config.toml
n_layer = 12
d_model = 160
n_head = 5
n_kv_head = 5
head_dim = 32
d_mlp = 1280
vocab_size = 8192
activation = "squared_relu"
norm = "rmsnorm"
norm_place = "pre"
norm_eps = 1e-05
positions = "rope"
rope_base = 10000.0
rope_fraction = 1.0
qk_norm = true
attn_scale = 0.282
bias = "none"
tie_embeddings = false
parallel_block = false
extras = ["capped logits"]
init = "uniform"
init_std_qkv = 0.0408
init_std_o = 0.0
init_std_up = 0.0408
init_std_down = 0.0
optimizer = "soap_variant"
lr = 0.0106
lr_mult_o = 0.724
beta1 = 0.95
beta2 = 0.95
lr_head = 0.0105
warmup_steps = 110
schedule = "wsd"
decay_fraction = 0.553
decay_shape = "linear"
final_lr_fraction = 0.1
batch_tokens = 65536
seq_len = 512
doc_mask = false
train_tokens = 242900000
steps = 3707
dataset = "wikipedia_en"
Each number is 128 + 24 x the weight over its row's rms, rounded and kept within 0 to 255. Layers, rows and columns count from 0. Numbers have three digits each. The size before them is the row's rms in percent of the matrix's.

# layer 7 MLP down, 160x1280, rms 0.248, rows 0-155, columns 240-279
098:182112106152126100142129107091178109138135075149119111143132114134136133119126110103112156125100129149098079136110155119
109:086092129152150080167124097098096150149178157147125080120144122125155166125127137115127156111112116119125125111133139095
102:150090132136129150184128157155171122072114141102080126117102180098129107127096130120090149158141157118129141221165125100
095:114120094126119173129122077147111120159177158113118146147197124109119136114103156131111108159125101097087114138152102114
103:127156132130092147130114129137136155137165108125142106115115123086098108148129147153179085105150166183146168114126130153
099:103120119070128149115145133044163161123117101125120112103113134086143141089111120122148117157125117168149120101137187162
100:131120129114119138132141135145113127085117120140138165135111119137126170164140100097120164145103136102105120105070133130
099:139125146110125124117102118146126149140151075146080103152142168110152114144131162085084132102146119161146142124128106103
093:132125130096154090152144148124123144129128144143078129161126138138154151138135119119051123131125162112123089107137128103
098:124170108094124132125158158149134093116132134161174159122145174097123182118144093103125047124137087101104100161104100134
101:097092134122104162166133137118109140129128078175140132158150166148135151111158172158090099110145139122139131120133206152
103:112126119140083129126118139105099142098129171091172108131099102149128129154168104144166173179125124168121108137127136119
096:153135107133118149136172127117137127100104125131127117137107096138118140120128187122122100099117068132094141126109165116
101:139139136122151170138192173099136176125129146155100101143099119086122095119096136138115109125130106113134140124126088113
095:119118131173140134163110121127093157107147123133029132143117137167125139090136150147155150112123183120143081121109116139
099:135094124126155112162122126093129133131121160123114087124119115098120143157096153180151127162136126102151085152104112137
105:151110113125159098123107120134147119179129131097123185151128128095143123101123201145098142086133111080112158123120151136
098:140155133166121151097177125135139122125134114130160139146119149135137126131156129086120133106127116117110131109124119105
099:100152132145144140136120128148128180153154109124081164126146129105147138167147154120117140094134151158124104084141167109
097:081077115105102205122107134158152130145159142077104109093143094106170163143094132101090137140125111137119093161134154151
101:143118134128126175130150142135178146128132140107121118175163122111152132102105098115138126155119142157084137118152145150
100:118149115132141149142168112099122120185101087080124096160106122112157121139094164122158123085115129144144126131119126118
101:180116071145120082135143160168113161131087105133135104145152101121161091098113106135158128102146135189127152127135058097
098:103104109144117149146092127099151162168133066130142129143154140148111117167109141158154099200060095160126146132120133162
099:144127104113122100142131144124083141165161135157109150148127115161120146149171120119114128088127106179129122100180172135
104:107112116186142165136142145122106115148125073153112099122159155116111089133114097135121087120103134125121188132072116151
097:124098169139091129130184085126153142120147127144160190118134151134112126165122114130150142151133157136146167126162150117
098:154111095139134153067126132161139132140080119142123136122145087099111090116156088108183141080135163078128103142129134084
101:110119106138141166163143116144153127178123128150100135092111171117124134110128139160124092147143102165058122118094101119
099:141110108115133163140153086123159137137160097094164120119102130166148169153115116084178127110149141139130096146109184141
096:140158112128130176141087118138133156119089111137111133101145135096146121153122122132126144132122173099155113120122128138
102:091116150092159077129080136124123169097128114096117153148126122139130164147153111120122143148131183134097156139149139123
092:164157140189141153099139105125114147082111132108082105119113130119087159135119174098087105119102134107083139120129119113
095:149158078144137141192124139106134113109080161104140141139105100091179103084138118130159160159129105132103139114144147137
099:085124150147155099150133106157135181123129116119182140166175114090131125122111154030088099103093135118116149142103136106
099:059091114098144140119132105142126110171093108162157103131133080104127114108134158166081111131131079164125085148174109142
100:113080128131179139136119103127099116150137165109150128116107175105116151168140107149097177123112122160118121120125107117
096:110109121123145126128057103154051116085148112138160065104128123134133150091139125133088105120159147110128157130098126136
093:140146106091160142140118135129156188139129101109149115131143146148108108151143061092120141179143156128153163101128095143
103:080185173125179135100120112119110123116127125126132118122120180144140116127106145124152125089162152090147138123130095118
098:142106161129148123163133137113138133155135125130101082132140156162136117109103208125167128108124138150146089147134127134
100:151151157135167038146115159102153149144133142137155122155113135148124116132190198109152115131094181150073112170098134131
125:139108172172097115119095101127100104135123123125142114082122134106098106116140164156105149126143162147119112116061095135
100:128176168131097117143162126131127063118123169156153116153099102131110141116129103133163090106171141113155158143104119112
104:136142094148121106139114131138113157092138140125104132120114108126131141128109141175122136146117129107090100148115107154
099:130129134120158128096104166128091098103107094131105130089167111143150105125174124104077127077130149154122109163096129101
101:105162160098171131127108117155109099147162149146187098119099124113108154143116128110089094093107136134138137120146135137
104:113134112155131135127123128142151149109092089117137101137129142133128125180125104114160143119101147140195168069159102118
095:135121113129087106089183126089115165105142146145109135154147166153129110122104134138116099163100158109102141125117127136
099:123113117119119111092145097126139137108128135131132167107108159151125090143147144115148145114137144099117148157107158145
103:132130134124139149088141156161106131133118109107110109087145155102090120104100129128131158106127135096119136123177068154
101:159137094141145114111147140168127112103123161135109115147127127160187108154146149119119141119180104120122130112127179148
100:174108090140134122149157137108090170097116104128157145125151147096175119126121119099134118114138123126106133100133168152
100:140134152124124144152149126119160121141096125114143109141170127137137141126106094128146148113100143126109122177065111110
100:081135126154148132164153138115142106144117141126162109118135119141149142094119126148102114141091135131153156134134116134
097:133144159110133140122143119116117129133148175135157109127141162124131120135172168161136136091098137130094130091157149157
104:133092110118142114104133129131129141106142112102134129106168165135137138166119137150147127119162128168160124121137135148
097:162114134114132146119098129141135119082158092153115137161129101135110135156163105148137151114110143132148140113151129142
099:145120087175174143123130131100119116081147138085128163126135147088097076100104070112132120127124155115106166108164122137
102:122146118129086129122112130137100130103179168167116161162091092094118113142102140125156125135135149131156117172155131129
101:124156121111132132127122155114119153117117141174151137130128137130087150176176106103135106112170103114142154138128109129
098:092142112128125124103151132103103143131173172169146145129140162120126118124140125145167149108112108121118130111109102104
097:127140122137122192180136121129152110138123134131150103122135119136142107129120128093075140134129106135128114113153103139
102:152160144136143124111115098116144129095143128155142097153092137127087145156135146158102146160180139135092150125122098117
100:128084141126133150153137087110099119129184150191151070137130114155134099149093085115155132137123128106144109137124153131
102:124172105161146105094112135122135103140099093155144105105119048171154125173097151125056152118139157091152131120126143160
107:182161121112103103159145112133130132114135073111137153107140120137152167117134155134126130146132111095155138110104174132
101:139123155152146123153125108133135111156133132099126099131129119134129163128133112115098131152162123121141119126160145144
100:136112154148122120136119126148131081112140111129146122155133131165098139177147079086122152126114191132146147111096110133
101:095118144110104121124128112116127125128115138095119133113082121152121140137138166112109125084119099173100118153106195101
096:155090100101113121089111119056136137157096130092099121122132119136182127141098153153149125140114148123130159095125059124
098:094160127114141090160103113079069164137124091141126137127139147094113113127112186141150140067074104160101128113096110085
099:156103232110149094100102111127100191132140114157152146109124126125128133140143126125108095123119122162162083084119149144
104:104144108124126134115108119127113113118135144112122119145108165099113120144130145116156151109097146121141095146180154086
102:137096169178097098090126137140146125179131135113089147111110075174114124118117140140083075155119152131137134165146146187
105:111102062124127173103168136138102145087172114154146112157112141147085157132143128175087148130115113106125125121160117102
109:116121149148146134119131119161088123190114105116125102124094101080139123089052137130177117110094146114117116107165115094
100:118103110193129140107154126153097123115120134161134139123102121106122124151120125159164095153156075160141158148146094142
099:178145136154158142146165120144108111134132110170115151123149130122120131171130126128124159138115119132114131103142132125
101:138103126099159149129129173118116151102196126148145112132170141124188151125125121167127107149172090126165147095134130102
096:117140112149113140134116092117148137115110124101135126154146147111119118166133092116085127133103119157158132116160160138
100:120105127121151116142098143115123098106141123141116122130136101139087114105130121117127100106148113093123147149139181125
100:124121125147127166119108116131130089123095122132118139121144100104131119145163131150126138109125092107123142119129133114
096:149118144122129150145101121127115120134138141150110117128096100161129153123129128139143075099118157134147106135172132144
098:143124137101118111072148149120104111157122102141151148164166125156090122139145116101131127092105164147148106128161141095
097:111114154134151116129153119128094137187111121112164125118097104134153147097113119114126137130148155108112117080081124167
099:120081139080105109155125101117160073105144158123166140146128115168114173137134122131094150103133090037120116083198183137
099:112095130146145078095132115124158145130092117153143140153124118130170122109166092151169152167159132092138105143126183143
100:117116149126141127139113143123152115144147150120100113106123127133082083136108085158189088135142143123132122145115087155
099:082163113133133128139116067119081138097168144142099131114073125119151134139084161141114117150128151155104123110149175080
101:123121119104128101171092121113091141104101093093123123123162123142136120138163123168075139178120137087108102141076139151
101:129140140133099133098114123133127151148130075151092162137127151108137119122129093124207117137112161135143122087118132169
100:154151161135128171156140151111159138105135116158120094119146150149099132123100084126134102125115133121135118145084157099
098:136161096151118114134151131120097112114080129180135136118105135139165155126157156168100120151130136118123120108098144112
106:176121113129128167138104136136137102112100148111109115149132139111117123126113119140135102086123133139078116129099061107
100:119127129123114141132133130165127143131144125124101110136135146190093113142146134126148176147136197142150127119154090141
097:104099142101105187113161111093143110136111158138139110144130121133114129113123148111104155098163081110116123158115170123
102:165132112150098087122101095122113135114154093126157123139135155183155121129160141152127120096096098134117130128098174117
097:132125094152098130074117114124129087119122111143133152110162139152155115097131108120136147115152098187145123160097149168
099:107170144113142125156111127130148138139105171137123155147129123094127128119159124104115121157131167110098078106127161148
102:153131152118108143153129134144144113110143093091131128127158138126134145097149151135123146115133121140143097219169116153
099:104169175111137101102128133124117151170135159144114129137160133121096131082132129122153115144120066174153190130153170150
101:073146098100147124108136151184144140093137104163140107129115085138117129124112144150119135139110174120124146126131049118
100:180121147092147093125129121130161118151160162101117087116120107100088138165123113144105135140163124168134153115135107149
103:087153127081096077079125133112167121126110126149087122153088104120155129082084116192167107133156122131082113167078099110
097:163100113155116117112097088154141146090105138145126155136100132108137104088128165148152139098175115130134073143101124155
100:098176135130153128127161108144097110099116186115150152108102104150152133136136106142118128143145174119104095103075122142
100:115145094158163139120164178151140111117116137167151133129077111139158140118119101146097107115107099145124130100144137114
097:125128121132134119091103114172143163161129104147152118145112129110146072137133108156089133164161088126102122143104120133
097:152131164129152106137177156115113079137079127099131109142135122150157113142098160124171133151124139147158172140083100139
098:165135140168145151141154113136173161114117169132162125121119107142100102107165134096133097119117150133145128087090138114
103:128115142158093168097125102121115093156126157120115137104108118138077160115131112190127133121122145122141103164102160109
099:121130127143117153141114108138094144180123130177137107129171155119117147123112067132121139163064138181116145128140129147
103:156148111098130145154151100114084088112109114130094115114139155119142121104147145109124136147134129081122122160111145120
101:133123130110137077126128134121098129118089111112138107151136142143177099193139137118163137170121117166165141161108163142
110:108111116127137125154117132161114172148155126108134093131131133113115117102127107125137136147121108110147109175113077140
097:117103131121164133126110161106148114149162155164109117137129121141089121131146114148146107121156108122202126103165125144
097:154144149151133121091159099132093123102128148163118164120133137144105162135127158149138159134194174153085162155124121128
096:104114152160109112167122124150116128160147123114130098110143174138152107107164103099135105144097093100157110115146158157
100:161113138108109100160114152112135166111151120183128112134176132152149111084136132135086135076145091115113171115138123121
110:099117122142137153094107120158122133127136122140122096118082138116114118137123130108119134103126123107106131159119076130
099:105120115155123148130136133131093122125142146130139118133119167112099145140123116166118076125110164129084124184139133130
099:137145122096153166136085162143141123200101091143123124100145135124116152102102147108100140144168146121137082114082138133
098:178133154137098097159107103152114128127157131167134128167127146124138124170131159166123133123138107144141099107113132105
102:161119124112138134150165126133149151109122127123124145181136113108150134092145105093155167126128120148118087124126152142
097:144142069157110127117138116125131123119133128125085099146120144120095117136108106142118103144148138149139139118152161181
100:161137121096069156113153124133158153135118116146125129111125129125116103109120134119147164132141126137102141143113105096
099:115154142138093109137144112100122135164104130077153122105091170132129121106120127132149129109110144132136118064136099125
097:130111104131166124087152167129150147172158145150147164131115133128094122134141131098129117132119118146148148100145127125
099:150166073111059126135128115153094128136078127171107163125103151140159112117152157142170103169132136160119121120136116126
101:128150113118148146126182115147098108151127120125161119104134131119094109149150122109145139138087077067120135131159101161
106:141145140134127125122124177124122167156122108140148127147116136105136133145174121122145130123166139131141107159145151139
099:141131153144111169148102155117096132136125116139125167110159132134149163103138144116145105154138116150158149174177150125
100:121131124148134109097124112128153107081115126113118141137106120155119128079149170084167111149132151146138077149156164113
098:104124119119119112143136154112118110155121162111226097108166102133105118135140065102093108091088161146130143123137130116
095:101139127168134140105140123118110127158137099188147089169117138131143134140123115133094090103155153118124102075138145144
096:097111155162096118152097119115131108086172163128118149156102143118114145073104146146106106142134114090141102108127160123
102:092116107141110151135107159098135111130173154107166140100113113172206144137098129138156105158103119135173148126183191130
100:121129154135108138109112105142130124151133126145108143122137106138133156141127066099161119140108109122129128106139120101
103:127111094137134127132135129148144122132136145131082108183105104098126119156160125104138164126144133081137122143167099132
099:131062156105110162088125135097128127096124147124118122119092114108131152085111085163133091137107140104153145123091107158
099:109143150120116108127106027085127117130123109131104138096154137140143148133177134150136129131123132146118108085124179129
095:209145138098098129113130111109126129142116074113115119114135101134102096119138127129082153132124124064131145109098091146
101:107112105141116099118124115119129089085132128101151110119110170108120099122114130130131151134122120121119151131142111120
098:117109123161148160117155106101118121125143095137138093100115110136141123173102116089088098134082140170112136104092131135
099:124122098142156151140149109155118092134064132120115069130113144138119110102166097099174135117134117119153156142113140155
099:115109148094105145155160126144179141153114120123170142102201121107147111092135102120135129129135160107095120133102148117
095:124141065111115111157116092161107144158160139144127150130151126114168111092128145139103151115138137112170112086156129143
097:130120131115153140110141125138106136122168134076088144131122134132156073131150122107140141166153092107145100140149134083
099:136117137151128126154154134133119105095181152124083073161105149159146100139139176136077154146139142138135134182164133081
103:141118159116078121109143134150137141153100113126115116126105160163108112152126155136155137123163089107125120159118122096
096:095115105139100101095127116145122145128171156123119137101112130130117140146133134133132131128154086074144113123148097119
099:146171118089100143112128114152121116122137097150142111129079132109134131134087123168146134155141125148137188135154124126
104:164189129114050206168150133119124180168142128110136135147159130120109158152127117113152122148137114143143154131088078135
100:099117131136084120110131126131133174149123153130109142127085134101127119122100161114145128124161111136158146138097126171
101:123164116131157118167047165110103144103162126116135124150133155100146164102163147112066134087120108096158153112172125111